Weights of a small GPT-style language model, trained from scratch on English Wikipedia.
Size: width 96, 2 heads of 64, vocabulary 1495, 2.26M parameters.
Architecture: RMSNorm before each block, no biases in attention or MLP, untied embeddings.
Each number is 128 + 32 x the weight over its row's rms, rounded and kept within 0 to 255. Layers, rows and columns count from 0. Numbers have three digits each. The size before them is the row's rms in percent of the matrix's.

# up: layer 7 MLP up, 384x96, rms 0.0872, rows 46-114, columns 0-95
# down: layer 7 MLP down (transposed), 384x96, rms 0.0789, rows 46-114, columns 0-95
up46 085:126096111118121178155165155095124144173181147173051142072176160108253091095119108175095132142115106102129182119186148136074097131164132104118154121093086118151178116163088161129109133110156114136121066165086130105092117101136151148133126167133067117143142144148103144126115114162132087127
down46 084:159153108136169125115100128121059116134083078139150106165113134093102163146112083127058104086118153135140091104092136149096173177137221121140139111169158120136114112079142100153152190059108137141116154094155058096182093143098118094136101153210104136135137135131113168077151143133091160141
up47 013:087104068104116132120146040141132116107078146182095122132136152103130073099092127138149087166084095092117085075161135088070112144116111069093157125121127146126099101129127178148113094077131152117134047113165101115143127104086143184168160060160091125127110149169121172089096134154102107095
down47 012:177149153122154171110081170124165107138109158128150140091163070124131150107140092131160163165142125121143107115120076134142109205114180123088147122105149152096169123152148067144140122146094142129088059194086150146120102169116088130146094193118126105146150114087153141148172202199127054113
up48 119:112105112198163097201091087127112083114170141144059112121126134178117144091083108125153104073124074106136128070133076137157126142129127129144124112120117083109147196204169097088143111131146128162086139094139165121133125094139169075139195110094137126115096076191156090099100117095114141107
down48 116:107121127152084123113140079198183138153071129184136109141120158135162144147103133152146184150070183160132117105092163129128047095132137061080177107115173170151093124089113157139105136120107089117133125155190102098118102170117083171103095163143173144123077134149120136173093102155124138187
up49 078:122146171101101146138133141147082175198131162201075109088089209154158142131090157096098145125105146144070097109169168082173108182068157147129159137071156095142180126169163127119182185137176142154107162106109150105063090133090130114110116115161125122124122112096136145146137129131124157111
down49 072:138123157117149098040151142140176129108117119150191140129139105089093150088178122136137162158082148080185176153132084112082108088180044134106099154111143160084079113067129103183115087118117124131139063149143101096141120103139145124163125156104134145171123148139124109169156186172138085092
up50 122:132174127075137081114069132159118142118095147143095120104114131158127069148122124116167110072058058193076149093101142182113103116086121111096151082056160147101115106087137140165096161149179142090129123150127145169093151110162123163130162126125153145112150048148134135093162115093135126060
down50 125:133123161110140119117099094141143155163149160076076083134089103141138114140142016151133119120093149142066140065075099142050126122098093160128130078155101093092171129130119128052161145087122139159162160141163114165125121164108142147106116104156134174107169141160108168135085081072104149100
up51 102:135131216165090152166112106180107128138093076143122162122115132143158116150191134134127098124152084146128120089124132112142079189167090106127149117138083144134122179124130138101205064186134146122118151176171158121100104146086140078163137080192099102091098184082109142075158130149159110131
down51 099:089112078131177107157107106086162148125152099109187152115123161145151135113171111143094129152142166108143203172178109176111143116131096169115122139130128111155226126118093148188159155052161105103108088090113150139098095172199151162105161153106093163149117115099150121181141117171117170098
up52 123:090125101154168134133128172150139153209133127068073181111115097133081170089163130129107091139135117089156151087130122107109169125129147114131148105186122128079119200131082101076177132168088145148103078120207149148065146143135151070126167106108109116144135091177162121145157084086105153119
down52 131:114069130178128169113070069116150169098201148152101091076131102108142092130170156095164126125099085143132098143095140105131141078070149109137103183127176104138132098142174145118096145120094109109161131156140107137153164109114101103210083090128093103107154147118047106118195114128128182108
up53 093:129193094124090099097171098120087136153149126124109110118173161113158154155115020165165090104084101125152139128105168159123099102060085120099125151182160138074146159117125138169126181133128130138084118184182160172146071159170133106115092168100148159164101160147107132096087130154144161143
down53 083:158098128147145122070130157129173127094159155166143130058096116079140110116152190160137196109089159114167113131128073105162136173160095138100167078114147101164108117126166146068173120179077145132172141084066142088089124136129113106088103130138093074147131130078141143186145170121107079163
up54 110:146132102133210148106168096123158169115117142089131141173110200172139075080124137224123185117115063094137134133128090101096082133170163147136123113081150143106176138144175099110127082150100114137143122142174119183133112139148141191155167139158083148160138107099107086158089093147117170119
down54 101:140107172105098098104099137127119104154106094192131117097082086129109170149113107073114082143123167140104163086122123139209153130079070080084157091151117114179088125124139185116106177051154146097110170103112129129145159146137113086123117135154151150130135199159154175120174152051136104125
up55 131:096142094109108169170116113172126115153157174132128179146125167123125073118107180092102093156133170099071106123162141118154073136114165157087107144125139147092109127099157068163154118124115142103155128226100140135130127182120152138097110131188092021185159100070117100106113154131117118147
down55 133:148148220146118077136148051096148132140132079136131106147170117116102109109116151120114125165126153136091152121134170146130084101185129161150122129154108088110054124194122056119087132146083135111107144151114082203126114134151177103156090069103114138099132092076129119159113108185174124177
up56 073:081124056148124154150155216122106145103157058166118182108152167083082094183145139126101081167087096106137123167135093119163073068188130137141152115101107142095067122155135084144117149082106105166120143149134141080138146108156145199110120115116134116119126162115122156103190153091122152132
down56 066:169096138130130100140112027153153119144089186115162067115120098149129135063097121134154168099167096141154164078119138136132150170072071113162116139144122133137133140132074166135127107113148145133129120075154127180099091112129137080155113141127141089176066097142153077104086095168137064058
up57 092:123194168148138130101150108160156123125133144164122078189126090160130172188190189135171139111161121114091104091125128074157160096115139133172157091137104131098155121067151179129136142123169123136172193163119122113080163155135096066149167155166089096096170108118133175152118084149190152125
down57 089:168171104145114115151138152041139088121099119115091143100130153160082130089129152172148174190118137129131132179188187151159121187138114137149129168138199130157095147158155105152126102160100109129048064072113146161167092109112121146095124116090165118150154141134108130130183150114078178094
up58 014:113088084123140141138135077154096129133186154117082160141107159128121074124029164147053118157173174080126116106107188127094125083100142111095127096127116138161099088075129131151194091115098166113092123138092091130131107092139141131091171116129075089149118101164130063087100124114161127082
down58 013:150137134128114090151176139145147090102106137081174134101139088163136148091106127145197205190148132124116151154141138186204077170126101101112110115074126125096143144147143085150069122176087087183151065154135132098149175132085086169137147155090137143134160128110121158161133106179140071126
up59 123:118168161123140134119088122141121132137153087133175116186145101107130191137134161112091048079169083152135143154120096104114150113133111104133094050162173144082128086053132126177164172097106166168085165104128109073093175135209166109169102070103123139141111130155129101125119141114103138106
down59 130:112127180177108123130167095106118114190090085127128088099105148114154057172178183138082077124127128125137090146122152164103091117137166126106153117185160151110062104079154164191163115157145182064137103163135136120120118153135158032131116129115114093110138106095122101182152100140102162124
up60 111:103153149117135199126040137109099091117116090111160141133129174101097120187115125149126061123135157124150117128102119070132164120072103128120104172159098110108074150156159177140124128135111107113032129144158128077150145114123159165102105126133159154151087119165182157131200115043137119163
down60 094:180098128081077094101087126068120075126138120136078104150127101117109110114094154112194161114181105162094151069062160167139103141122103134117078113098115089124134074073149103096123168091137159179086154107174127175168115089146089111130137143087137103084110167156089101077146152148145084111
up61 102:113103080125100131162179088149186176140153134152120118121134167159134128107124080178096117169165157174062093106101117112105118138192135116115143103113150129101137130107101188138095118086143126096139191103176027194097089099152090110171127140120133165115110133082074137070163097126125113139
down61 117:118165177156115128126135117125039132120193214154142137120141179116129113157106136090153151092090135093130156073170100111112149101097133125175084160135158179087173091087151136148162107109096180153113101103064176149112167130129108128066103114145106082135121132138108156092093206120159105127
up62 116:115145195149125162142145131135072175134127107163169165134126143094147178174083085088133137118182166125156127094137127190095129140117132140170110106153122151178111169061103112148138096095107056101093113095105131114124080143133224158125124120042134104116182075134125119160091126099105142143
down62 117:095143146106167151148072133113143104130084207165130113096125124169112096133101085099083133168143086174127086087126060111139192178135137086106095093117080116137121147172099148133120173154192175161082117140179132171088105118143085075114191171177148138160132144091136124106146129138101163126
up63 019:081148101114183130155085138141126084074162119146144117144112189142202080116042077138131136115107113136174102100190174102098118115173135094115105140112162109125134156176147160140079110138113125065086183113117102152100120123178153115167145187109116143098108159104156076064112106116138147088
down63 017:100181112160153141100139174150095157119060093137098151152152154110094147121163109105158118171081202120124167198106063127170157120154109072138122166157131132112103132105121128140109118119208091178152100147144144080132156122117143079093088131059110191153150125139151188160153149097127112089
up64 110:148130098188133139151030104142138192117126149169100161169078141121149115114098125126163118160137077124069120182120119170146161083058107067135098106113166168173141197160069159124160063115143118130135152056133087130093133127144127127141107143122084136133135089116118131155098130071107131121
down64 118:174105092123154158148181078103109160099159126124143113094083089141148090126095116127164164125109116102089106132129161108191093034092163155179121106130118176163146100177091149128158112167155099169156159112077055131116112107173116144125163102078087134190107090136172174143148136096121095139
up65 110:083115119104109088109106175159153090168073155096127125139069107179124072153157099159113172100055133137106126138085133114139143144135159068151133157079160128180118088150119178122145145131098153108051177099153149156127093124118165159145157087180099114102106106147152124079116150215160136094
down65 119:163192167116140135120095154166157135093101187123189161147191126140141150126092096086114131086196130129122141129130186107103164152096115160134118146192165119116130168105164050156122173157149145097091161187110142142083118150184105131140110161151143163130103152122160169160096168130154201157
up66 123:115158108126124161115095158161111090137175113081088179056129111160113155088133133141187159134130178151090111092165102110151140108129109104124030091103145099126104173147137081125108120093158149131163173167140151124138150104164112128177107115195101096125139070099101055096121141134145174054
down66 119:137126143129165127110145173166151139183135082166106108132166096113145100167172160151093126114127083114178076150139155187101145129123146144129112096153138152106126119118133169116144131078096133088151153127215157127061150139154188139164109122062157129105082164140136217114149170117103037145
up67 119:103147053132112101126087091115111173110120138102141067113120115041170121196075133109096168165155142119127115127152196156126117135087109132128136131114150162104156134105108132178105148121141188080113150064125107100085152124093164107158165170169164140176161156128080065075181110111134143123
down67 139:135114148138178133150152126173146090116139144154128179106135164191149102071131107159178105080140146085186150135127095149160151109139097114118139127142113035161167097146113130071154106128135082151118105158103151133135103122161062154106054061093136090077168092096131164187114143148085153106
up68 119:140104171148177157115103142140124114180101096123085118117191143114114154094131154130050179087172140107095146157104091099097165121121127150148111142063148128129148113104112141135083189128097216127140140090067117154173125096126151088128122103184151131073127094104229099125161153140104146146
down68 121:155103148145147165146116139116145126140137120104138139118096190151090086189097127129096146028165111123205132095122135115142165125124187092145075104082169116145107102150147155119093135081163143047162197098112094105105059124180088153134158125099096130130134178089117109151116098131105112167
up69 114:129195160202051110150177121166058119120166167133106127110116147117178088137165113163097144112144180126085128172154091158105174090166131155082178106110157149162089146119115078140144126115133080104104127147145083163101166140126109115104076171152136197093158088170109142115094133152156121134
down69 116:114021082128162115113133168111119174090110076125088166122189132181105131139095138134108123139094093146178112078108119106182069165119129120168126118152104082130161128135165202145142063167118151163161110143121086092141104124153126132146130081131128086133145108088141123058184126078129144102
up70 014:095100114106113134106129068122106163145145092115110062070150144096115060122156186148140108129068102080122098143140099107118106147172139095127134146125136148099093143101141151123091201070117159091075130122099090054134178073150156100155131095115124067108096173085167149085077131123139090144
down70 012:135127093112137150165067177165103133111070135108106127114131099110075123167109062133144139108174187118083116144094080096162132126118119120069144158113103111095131125120104096141077144137125133115138075155176184158166125135123117116128080148099133173166128117139183164226162190147168061103
up71 130:136132089137096079116184119127113178151080150155054129105104147087143094102143117149117158141102146148141078215087173104104082101120145133166065113099152095170086102168158143153079090136160126145112090096177128137148132138080176118117177124136125120044130107063135159122119114158102155092
down71 138:085091147180124139156131115148139110124138138076090158169159123094116051051096122172116167102171131105222137139125200078158199079133109129122119118120099142113146120153145129148145121103173084145116168154135122106104126105131072129098117140090130194133119116052127123093076112163096120101
up72 019:136139083122175130119147146205125159139042094112131167118142171137135144121138127114112118140100120105121097058118101140058069104127160124120141095130113131107111062135124183113122112133056187069135101127123088132178139106128132094172129047143108111125083136144195121094112099136079067108
down72 020:168110153107146129135151120094137119081079152061194130083122114147102147083109105176135167157132142137134125112125107156227115201092152074146127105114141203169191152102129112138082134174066135188122126095093126064143156142105096136195116160138132137155175126124140116133134132144126093117
up73 121:154109139109107128102106115113149138152137085167149136098163125122113114158114164156111124106088145100173107120155024129141119144120186057158081141124167143094156107120128183099157122086135124116180194109049110078082132137127098132185202118091085100104123127180159116075124144132104177131
down73 121:098080136130161122177135150184100093126143101107063214104165149082137136097138107102074140158102162150100099069113147148157042103132163152098129097160116137139129134119129066188140163094118103160091101181166141182182127139117152138145085142075148106139114155144136128136090102112117088180
up74 123:169107081115082108107189174149075158135133131142128084104126102112115131180101160130137132106119100065173139110095075175138143099079156129136073095121104128123153136045117108161103127089074074146135122149055127081170122137095100108133101077132101133093087118154145115046166100133154147094
down74 121:073165159192052088131174111137119081122102179113080166113113125103154115135145109070125118152091188040129116158097185134147093119134137097062100145120109134159102178106130100137083134110142159106163172132154201127151123141121158080124098133121129096106074135144150098124117111163111072095
up75 115:061056149098131118148083161148100143198122081147192105204149151147124119141137168129040081124163116108200139125103132136071132125158147149113139145120107143166111137136140109123134082117106122119124070119160098093136108150123188115108178137113206088183106140142081146122144133099095145149
down75 112:171107138157095121133121131116146194151126124111076144111148141127189071158135100106128183152106141116063059144123139138110147120076109184116140159162057114131126120172113117106125133133126094180089125109125175148088119124151085191072079133126095116094094161159169130134195157045133163098
up76 012:131160100156157192145104164144136094144135130132154069196181159095127132121093169160118086132174098112153105128126127076123105123129092146125138135128129172156102169200137164169121135100125166129103166178125141158109082148200178133168084141133095115067137081128114093112151056175121191164
down76 012:131140100128151086158145071116115126081062105093128064128146144145097092058165136159144110131093130149141139154115187181237118142161118100170147072124127075177139095143156143079120111159133118152163149105130120144149176081101136098147169126130123101183127116157163128185095074114139105094
up77 110:094130131093152096145090087119113096109145191161073118136167082166087138098157127137115146127108171127185129081107112072071102070150078037155122127104114125158139160151152134133152134147162159114162112201132164128133111107121132125209208155177110154121130162142106090114132114160121076144
down77 132:152104178143145090152122100061149107132158117079135102182177113101146086090138151110139126114129083091173120090088119088058143121107119104167145124142086117156097139085106100111169099127137090072178088146179120176078109143096158118227145120150121137165124113128092138119152092104142055167
up78 016:092122098108142138149138038165120152141124171210122103141129181138153104072093105111148111101145132095097141061182199128074113114127118081100170131096103119177131132098135150122188104096157145087127110065187114153103098132136162155130145146160076113111108112090133104103081116181172117127
down78 014:134183137149155110099176158122157066076097147105171104161154066138116142079145108131108171196113140114158161129132138169142137165142085071102097130097124169158122155103107059146148099081111099175084129146068147077117138120117122116113113186126167163112157153125091173130187176171142093090
up79 122:074083134159112141118157060069101184101152063102135108158113128156193135137106089140060076124106144151058154146115141107103133141145149073068180074118147114095092096098110151176111174128102143176137138123174121145145127127135105138128146106175169086126105157088115150121113141143162090193
down79 134:139141181143112148138114103133127089178114067149084167136199102080068149098127063094081090115197098118117129114171093095153138105147140115108102104094171139104108125135091129081113198105143181117082111118131156154104169125108178103174125160127139149124069137096191121079118132147151073142
up80 113:153126151145064127126125155133152135170173121126071127129116118146146152129169117100064113087127060147116126177104135168055095120134167074184104150146118129146125154046160095187104169102188140134157082143171115114146116192117098114097197124077154147112147145124074155161163115115159120132
down80 110:079146107193144166101139115154115118122135110166173104123073128153136097099150088135113133109184144126134161090090075099166142137146104148089135184142126126129113176168127113119141125154178132148136137127130068168067156134070086187152101122111142074135160142115095220170035154098122102112
up81 078:085089142130153128077113070180118086141106095056141105093165180137130130140134066130124098119105153105146166141113087129150128124092152093105152132147094101142131094076134157160100164102191146111075127112146102138211094135139137124139118178077167133147106102106192120166057120106129051096
down81 075:137168141126161129146164138127156107134157149200116138150127056148153148117133207163148161169183093128125116146114187116109154101129089128139062161121133143177151176164106118102153066170104088174135100110074157085101107149117115152084108091125108109052118130115087174121155135110128208154
up82 013:114058090168125146154119064048136075107172135114103150150111158075144139087040120189092125159110102108128122150190170132085157141153151095119115143141116112099132114124117172141133141107119145090112173156142128075116078108134191189156186124122143124115114102088157073149073141136129123107
down82 013:151221086147153143130131153224089122116122141133078151140113084130169145160191116096168159141162137137134141134140055160206133155174113138141118137142126110147160121095163129123132061155126093198168073150141150124130147136108080100126075134106114154097152091127110194135116116107115083132
up83 113:130105071159080065126120107136181170146147062120143137097152074115124142095145071198117105122181171068101111145133090163131113144117178116155162155159087153083121096121091141171131110089130150154102143115159045162117127095164103138125136126063085070145120155132152099136133167130141085167
down83 099:163160181122127137126104156194102161131099153160104125121098153095116123118140141099115179171119036142147116134163086122161140116121064105117055135039118182155103163143110117161145178140121172134165140115121202136118144146115141098156160191167134108132186114118087107116177092099120147086
up84 099:193086078207089119114152083107163135138147132063149110124087137130180148083112057154083164132120055083092132190106137152146169126108150095082084169149093133086137128124127180142150105116092156140176144152164145137148121088158149148120136120125138120097144138127179123170110135089108202118
down84 100:065168135110128156160102153139048167108111109144130162189164140172077135143161165110157132190160189184162156066146084141127053116120096118153138130099081175141154175106135118116128181173175160108094126122132138092136138146095097109147121121149115152153132096085150118060148111148093083123
up85 118:127111151158093185048132131160163139171092140044105127177109171153156112177125135153152124107136094104084099127107099120105139143166151125133168104172095095120088101132110162154057139166110133102126188176186126160166124100168128078123118162123147159205114111078142121123078102153102102167
down85 115:091131145094114124126146091130163110130175111200140130047147128135098106095125089099141117128132180157149055170162114127150130131094104109097149109125193119099086088096192129127203099099121072125196076141102099083133111078103125184107101135094166124119148134135087131185117132119157182132
up86 101:107100162132166193130152144158208138174133089167112198118135104175185073144145122141070137131121088070117112153134076124125137072161084073092138186151134117112112081087184129118159132163163186106121136175147112115108131151114056115101143090128124081135105144119112139094108143161156142142
down86 100:102167073147108098157164109077086080089160144113144087145097134093107172078105144148150078162065169186137130141169084150149143183113137189168097098107095169145144090156116170081095135107114062168105119068105137131112153126111152148065093125090147116139144135127112113148090117104167168087
up87 122:097094079147131141131144159117071137101107121172144147147133177108116126139145117147178118136052075167134115146070076107158140111154130099070070156148094123091094113152117169164083143140122143090164155172086175113129133122121160175144157113145049094167175135165180146128125113108212088150
down87 116:152169138149114134109148147115158111126128140152140115139080117120131122138157145122136128130188130091130108147158178147120177090115117103187201077148199073141130132195049072096142152161096065183144147088084050133182144103128150094119095087102167082093089130086139120115111133131126135107
up88 114:105058134166076115112099063113124160127147178089150134146172145086087144135158111141183095149133160103139115103132152195119158128112126093156079103172085179094129121167187109167119122090128071114148154176137114045070098121137122186109157161110102125130141079112154131105101119094185102130
down88 104:082187130102113133158112138082164095179126165113157105130072124150176106153108125070147122108156145115201142127152163116127120128097149120132095119152170050160128097123101120151083161153109086166123121119163167120089149108151102158122084197144142205103139187174143178128157185139101167175
up89 092:112089125135186122163130081114101074107144129121147202139116181138171070137112147164136123157180115128158114151134118144146155154063104052151080143117131101115116189110134143158126128142172196144101136098095068069114149116124130184160170128146160116114138140128109126055153129146203159180
down89 086:140118113105100100074124168116153155173112103097131124173155095134110202145091104095137134154122168136109145126078128067120139138172139170103134145155128160203183118091095174080133129124110115109167153182220156125159070062199143083152096132100128146151149140151127093105143130120101110079
up90 116:108107068149181097106140102107118087136091109187086057150122135101119108096128107172145081116088135117182148165116141145146187133136186117121152046126123150153094155127144160110108144110204115149087161130135096054126095203093077135142099129091124178102151084152132128121115077135149154113
down90 121:118138114118120164130100154094150137121123132088197135125177112128135154217106096103066168151115114106113096141171158118092138161137104131167119165120068093043135121129086116120135136107108170108129148165153100192144111142159190075160130197096110169203148129135124135128204139137115096162
up91 108:135098144137118107095168093165133106161053157114112114118190127125131171082066126171065098103174181125134100126120157092131144117095140116099121214121131113134099138140090121126121186147109156181199097150181124194138111178159132115111100114106111129161134097119186073058108115139109127143
down91 102:123120101125118126144188119123133143112136135129087103074029142071131066154113120082136154180079138081159138224126100102097107160128090164119101122131173116163117133126140110132106061136113123128068149112109181129164128133096107185122173136178163146135124120138064198163155125141110159125
up92 026:094159103161114052151134023151129118114163151140063106145101148109137069061097100065125142132122156110121122140153099180161161106121091080092122185135110142120127090110169122135117135092136192128068130118120113151170122088169102116128156133101135115114096145102138150058140169170177135091
down92 021:135123154137142162092106179142166115167089141118145139057171065152084148139150166109165162134115150169084148145062094099193151142138161125131134145138148125097109158159054103150093096169146040107162125147133152099124138134156170138117127128152090122137129135173134169224126128053117131124
up93 127:090144145084129151125130185114144132100124116141119120125119153136115121074138157169077135171115165136124121115081128119076123090042142133084211135141059195110099183100122148086158121110130123100062162129198103097135073129112138107095077070130109156089142149109121127116115076135073149094
down93 119:156155131125103136107178127109132130118139079091184160078164140160167095143166113113136161137197155179116161128147114102109104132107167064120174133085141035094152148089068162123094169045153144139107121124151172121135126076188129132157124121154135141116160125107119106157142048136092107094
up94 108:088121088110141102129129112149092171155125202116104135140141101105122130149163111126149101140071070062071122112111085134119153152131137183092115102117134173171107171161124079083095090098100124128103186170161139108140169062187093120084086133163109156101148151136086140078112143215122134122
down94 106:119117186141156101115088123122128135103114118109085138095141120108074125039099132125087125116149150192114150118077140080139101142161089133106118102134165087143190099146111123139152189167153117180151074179116159098089032165154174165085123113150122100104144154109118173179089149086122105144
up95 122:075135124155150134167073154094100173128116116106128161167111150170123071148105133142087123120153121146085099131099114209146150178109187119164113173174183162101153123168078122132159123121132129096068141169138114104110153105161136158140218135117089189092191097093126134137134118055129131146
down95 112:148097077069131175132180093189119157143125140112131119109136127143140156070187132177190105079167105107120145124188150111169117096149123150132169096161101124150117149126165124064103095139132072142175203156139194137150117104116114038183088163115160099118098156139128121107141131138122101139
up96 092:109138133116077118170158098106165113083120093094109079180141123147166099141158140156136113140087088149110093152120169162094140024136153143094090100126117071094109202143108086112106106141155107141157101151174158135119142135126178187197145171129115159124115109138033119108110098172117120150
down96 091:162151144131114165133034172153109116124095138114094181134106139165065170114099193102096115153190128137101133111125115107209150151118105154159195151131146166117185133103122140164134133119107128120088108148072139159134116140126128139139092115156132098235150132097204131169136123125176150138
up97 116:116093137138090058118064148208165128115139164089144129081129132141165176131146158145111139189133145145143086090101118178091177079042160105148194151127112163130173161145133150104187136151110165112178112157145164138104131116127125104136161120110105121125154061128063109185111124133139161132
down97 123:104130121105138154160112125156145127109144175147125059080122133106189112133122105136089135147084115110149098113117146163115165116083063063149156166138132139184112158089116157111157139117118150196160145069094147055167069075110133153204143109066091124166119090144125122129120098096174183138
up98 103:113197141120157088121144121110102154136122143137089120183147125190154116141117063063158090145188160117152147168175125180132066168115155085172155106158124177137140117059107162178107146078070099130090117102134143067116156130102176095120078116122132067096123131097131109106133132099100129165
down98 109:102044102113096153140118145163108130142129095097103130153163086099079173161132199161136145122116105162111140115103127135135146145133132130077124099132107082128113120225188155102067133147187174115194133159145178129102079114168108151124175176161138173199128143165096138115124117106166136146
up99 119:123153152132202133154126081154077151092205102082114158132120107086166125126159137133068094118158162105178133135147195151083127111173144101114129111145148154126105154137130079112196128127172086138177110104108159108104160181104151114093172185129138123101139086091034117086162128144099137127
down99 147:084134131144127116117135128134075118093179105090118136120151138130173111118104172128067093095107150109169142142117113104177145062144163135181143150171148166100103132176136107098157085100124080128126127142148068051146106139201124126214096149139117101102131168117103180171163081089163183097
up100 066:136128069153097155151132132160096150132150140142099173130101142131104115143181209112112160156134186113081141112166072139151142078146116133109120212044176158210129153124133065148161117137142090079073156149107101118144088096152092193113101109099114139110149124108084158110138148111121119146
down100 061:148110217102148072097151163105173144170090087097157090109187123132101094092127074133139048125157137129178124164101136136173091149117188140124110099174129046141129121123124141100153158090110147159134150137106123122121133116086169064113167153150103101180109154075150108163123086129109143085
up101 094:227103086134125121154110143114070114097172105198113151109124172105133115132129153142149108094150154096150139111140109153108126139166139125119095066168103119140056156057092125142128171083113100119159171144146131096140155122102111188108084095101067070059101129125181153124156186124140127144
down101 103:147133128128145099179099080139181120161100181085154168163143074130160132107127134119161147106137079137139134188111137167133163148111085124139148176136094100111202096190130185078112069213058143133142143081102170163106123109116112114108165082126147121165100136174114146117150134130085178127
up102 121:123145106106181141131127065132109116171156104139082175161109160104144167091066113118129095112122101027145136161138121145126149169097163154151143104139111144150111099121165162080140108181099180070139079100135157150138130164183142132107169157088095165112140167116140057085109157201121146163
down102 139:093127140115169138158111074197098168140094109126086181178107141090162089110128105160156132152108094110184128109116142161090121124122180119142142138157163094096103119148173138101134125135114090098140120156205168137122090167121183185130202096155081162136165074110185112124084088169129168158
up103 084:086076131092140139111121132108099133102151051156124042138142114130119079131163138130194081125141099134130110112200114112108118096145128065143183095113093146146058133175088128080099116138102081087134134150195121089089158157172174128127157106171124111113162130127108146145175125086160112184
down103 081:141191083165091115128148107161194073130125176078122132150153124089136167116174151147121146125105163122160170132132187135140173117127149178163139139123137121105170093073145136119109113137108163107198092076086090082145164130074120168122146079104144107102049118113113088077080162154095099108
up104 123:121137155167087141167131102155145170084147133063127130107116162117150110118094067123158132073082113129112097088134152146135139088113119097157129127149132148080081070151120116133114130158100153167116202171174149124135035151153146125111103109153143206169143139175153071068165178135096141080
down104 107:138139183076123125143118179159110174146067143219128156146148069096137141134167174079158136158170189107113119158064143105141126154139079156114136154195086108119112132106095098112142129091147108177154123117139076187134117129092060116075125133105128113086137118110144163190142138136098109169
up105 094:155114131157136155126076086132055119175159120165129162191093066112099130152196139172149096105134139117155104200121123126084139112109183141128124092088114062124080158100139137155066150135168122148146125090152080081074106190149155140129105141100113088174151127120101141193172128122134152115
down105 092:075129094132120137070164183133193129102110106137090097115115124149118128109082112123142081160088138159113170152051100136178157110157080176107074121132132142124164102114102161084183071150141130103113126108026154161160113115103116106182089113142143124065117180169102137108107159153117103121
up106 117:091123082119188143152127097085144126143132177151130131144160147113134140129160133125105158036113140047122142155106195079140149110142045095172167163132122139152173136137116105160145110126146151123099093169098101100096175161156060158163144111147155131128182109114096102096090173130174178168
down106 115:105053172097103155148139115091131139127060134064137102188114079134133158154116187140120095198145112157113088119119134124076103129138141153124105079162156138091082180140105119071125067146139111088119145099047160114125128139135171098117171120159116113114097141154163091142132082090118196166
up107 123:125124108123090141120130117140105145106184150158159184129104092073127142149126130066105108123185129072090125190158079147084183119053130148140167117179125092102111114071134185165102118140108159157119086114139066072179082153114108101139094144156112130114115159184150086129154139132174184140
down107 115:109163121165110108160125161131116137104092154073171069143102123149144112158111118166060137164078150193134124100120165154171152122143136106085059103077134090151101113140127160068169159093135110135164139120082168159086138119078209122117137094132086121146119083103117140119069071156075100155
up108 113:135095159136056040100137132124153139193132123074102072155111055090148089139126137063065093144136124155153174144122136084105129152117131127192148133211151078095130184130133134186110170126072171146168140100103134116124136123089148126142126084106143128093156139123121152103151109119138171128
down108 115:129156172106113138133078080112082148100079096115178182155125109065084162131119074140130144125126121102109093107140103130213147123175068154092100107146143147133077126135128098113168158094146131159184189089127085189113105150060165046089139135168120149158123095119147117141150126118129096120
up109 067:063082132108132157090117126167146151161197102206101105148123150100139154148073097056130089099119110092135147123128176176112101098127118123164105174183147130092085120157177135176137132142153150150102133158179182161134118118190129139128144113180127130122170139085095138156193124059121095140
down109 055:102106118127078171179078160140171095149100163140139156177119138155123095161144155116063124118147155127159151113137046127119119137150164161127098170121123172141082098116183145097078143091092062150101157146089087112187129109157187143185108096126078119092167155146099146115072165128152090092
up110 104:094089076116126099052114059085108140113134095107125118097127124072088098100154071140115060150136168097138119125119078169115091065164158108059131133108060150094131104110163120134167157094128174115099163112111137151142142092098200179152074123108155127143099143116132118117105107086154163156
down110 103:117131123121139114148205163135096090107096164124126159099108123173106131149149177071176127173146084166187163162104139140137098144159097198101093133109141167164171148180127100117131108162100101099115159063187125146159125105174133101153106122171146120180081163110109109150138115168039111166
up111 130:141084203114192192116133115182169125100093126090106143092144123098129046143099124142117107144130126086156119181104165070136168161127132074173107138164098125108135166098158129158178113147115094052122139108119123127157167106118146140134158078084126151200135103087142111051132123097100127138
down111 133:188099150081181112070077114130144161138130108045116120137154170113116073180120146182084156134133181144100152178096164146165088120106115111158137116115148118103131120090142194128133134091104103092135101103101143067112170141153090133183081144145138155123190151068108142111129115102112196096
up112 023:128121086172135147098114189188102112138127105125103185142144128143133201164099177122072135176182087089135115104126114104091082078128193140166147121154125110079103138119103131195105123109086186147103117146101057119169116098123140109156162117055073113073126112121128093125133074121122123113
down112 024:110110146099095083156197135111126130101086157117179093103174136125133151098151119138174143100076100078147140119149127171158118193149129062138126142111106151145132158074167101108075136087076138146122116174128121088138210122120085124188107197145132144106142126183148151105109101209123078126
up113 131:176101168172113127121125142082128169130150082122075022168155151104165129144150141143129093080093074108159124124101146126129084119095191057083146112141097154120119113135119171107155105107078136139140158093123162119124093053143111144110086062147150105136087133112148074120115119163146074084
down113 141:108096201139133171168168173129153176142102116101130063121131169105112124123119084163115076076107092187153100085109171074124113192142196110140127084153098167070108091113104183072112176135128140077101128124109149114119149125090119101164116152126155141161111139099119121158147066135185137118
up114 070:145127133111140160126169141135138154129117086153082172160132156166217102136179181095081186135137123119118120184164077116112160092167148088148162119106129179112162163114167154087111105185149131098162170121093091071105148099115067136156147141108087166075144180131135102102171166164102152111
down114 058:174160146153064149152116129100115142125142165119120159131136097088114147085125111141076115139132114154139095129126125153167076143093127227083107114121140120113092110139182058181123148074114108129084100129112098208112111148099155153177141091148142059154139082112082134171094087101168082171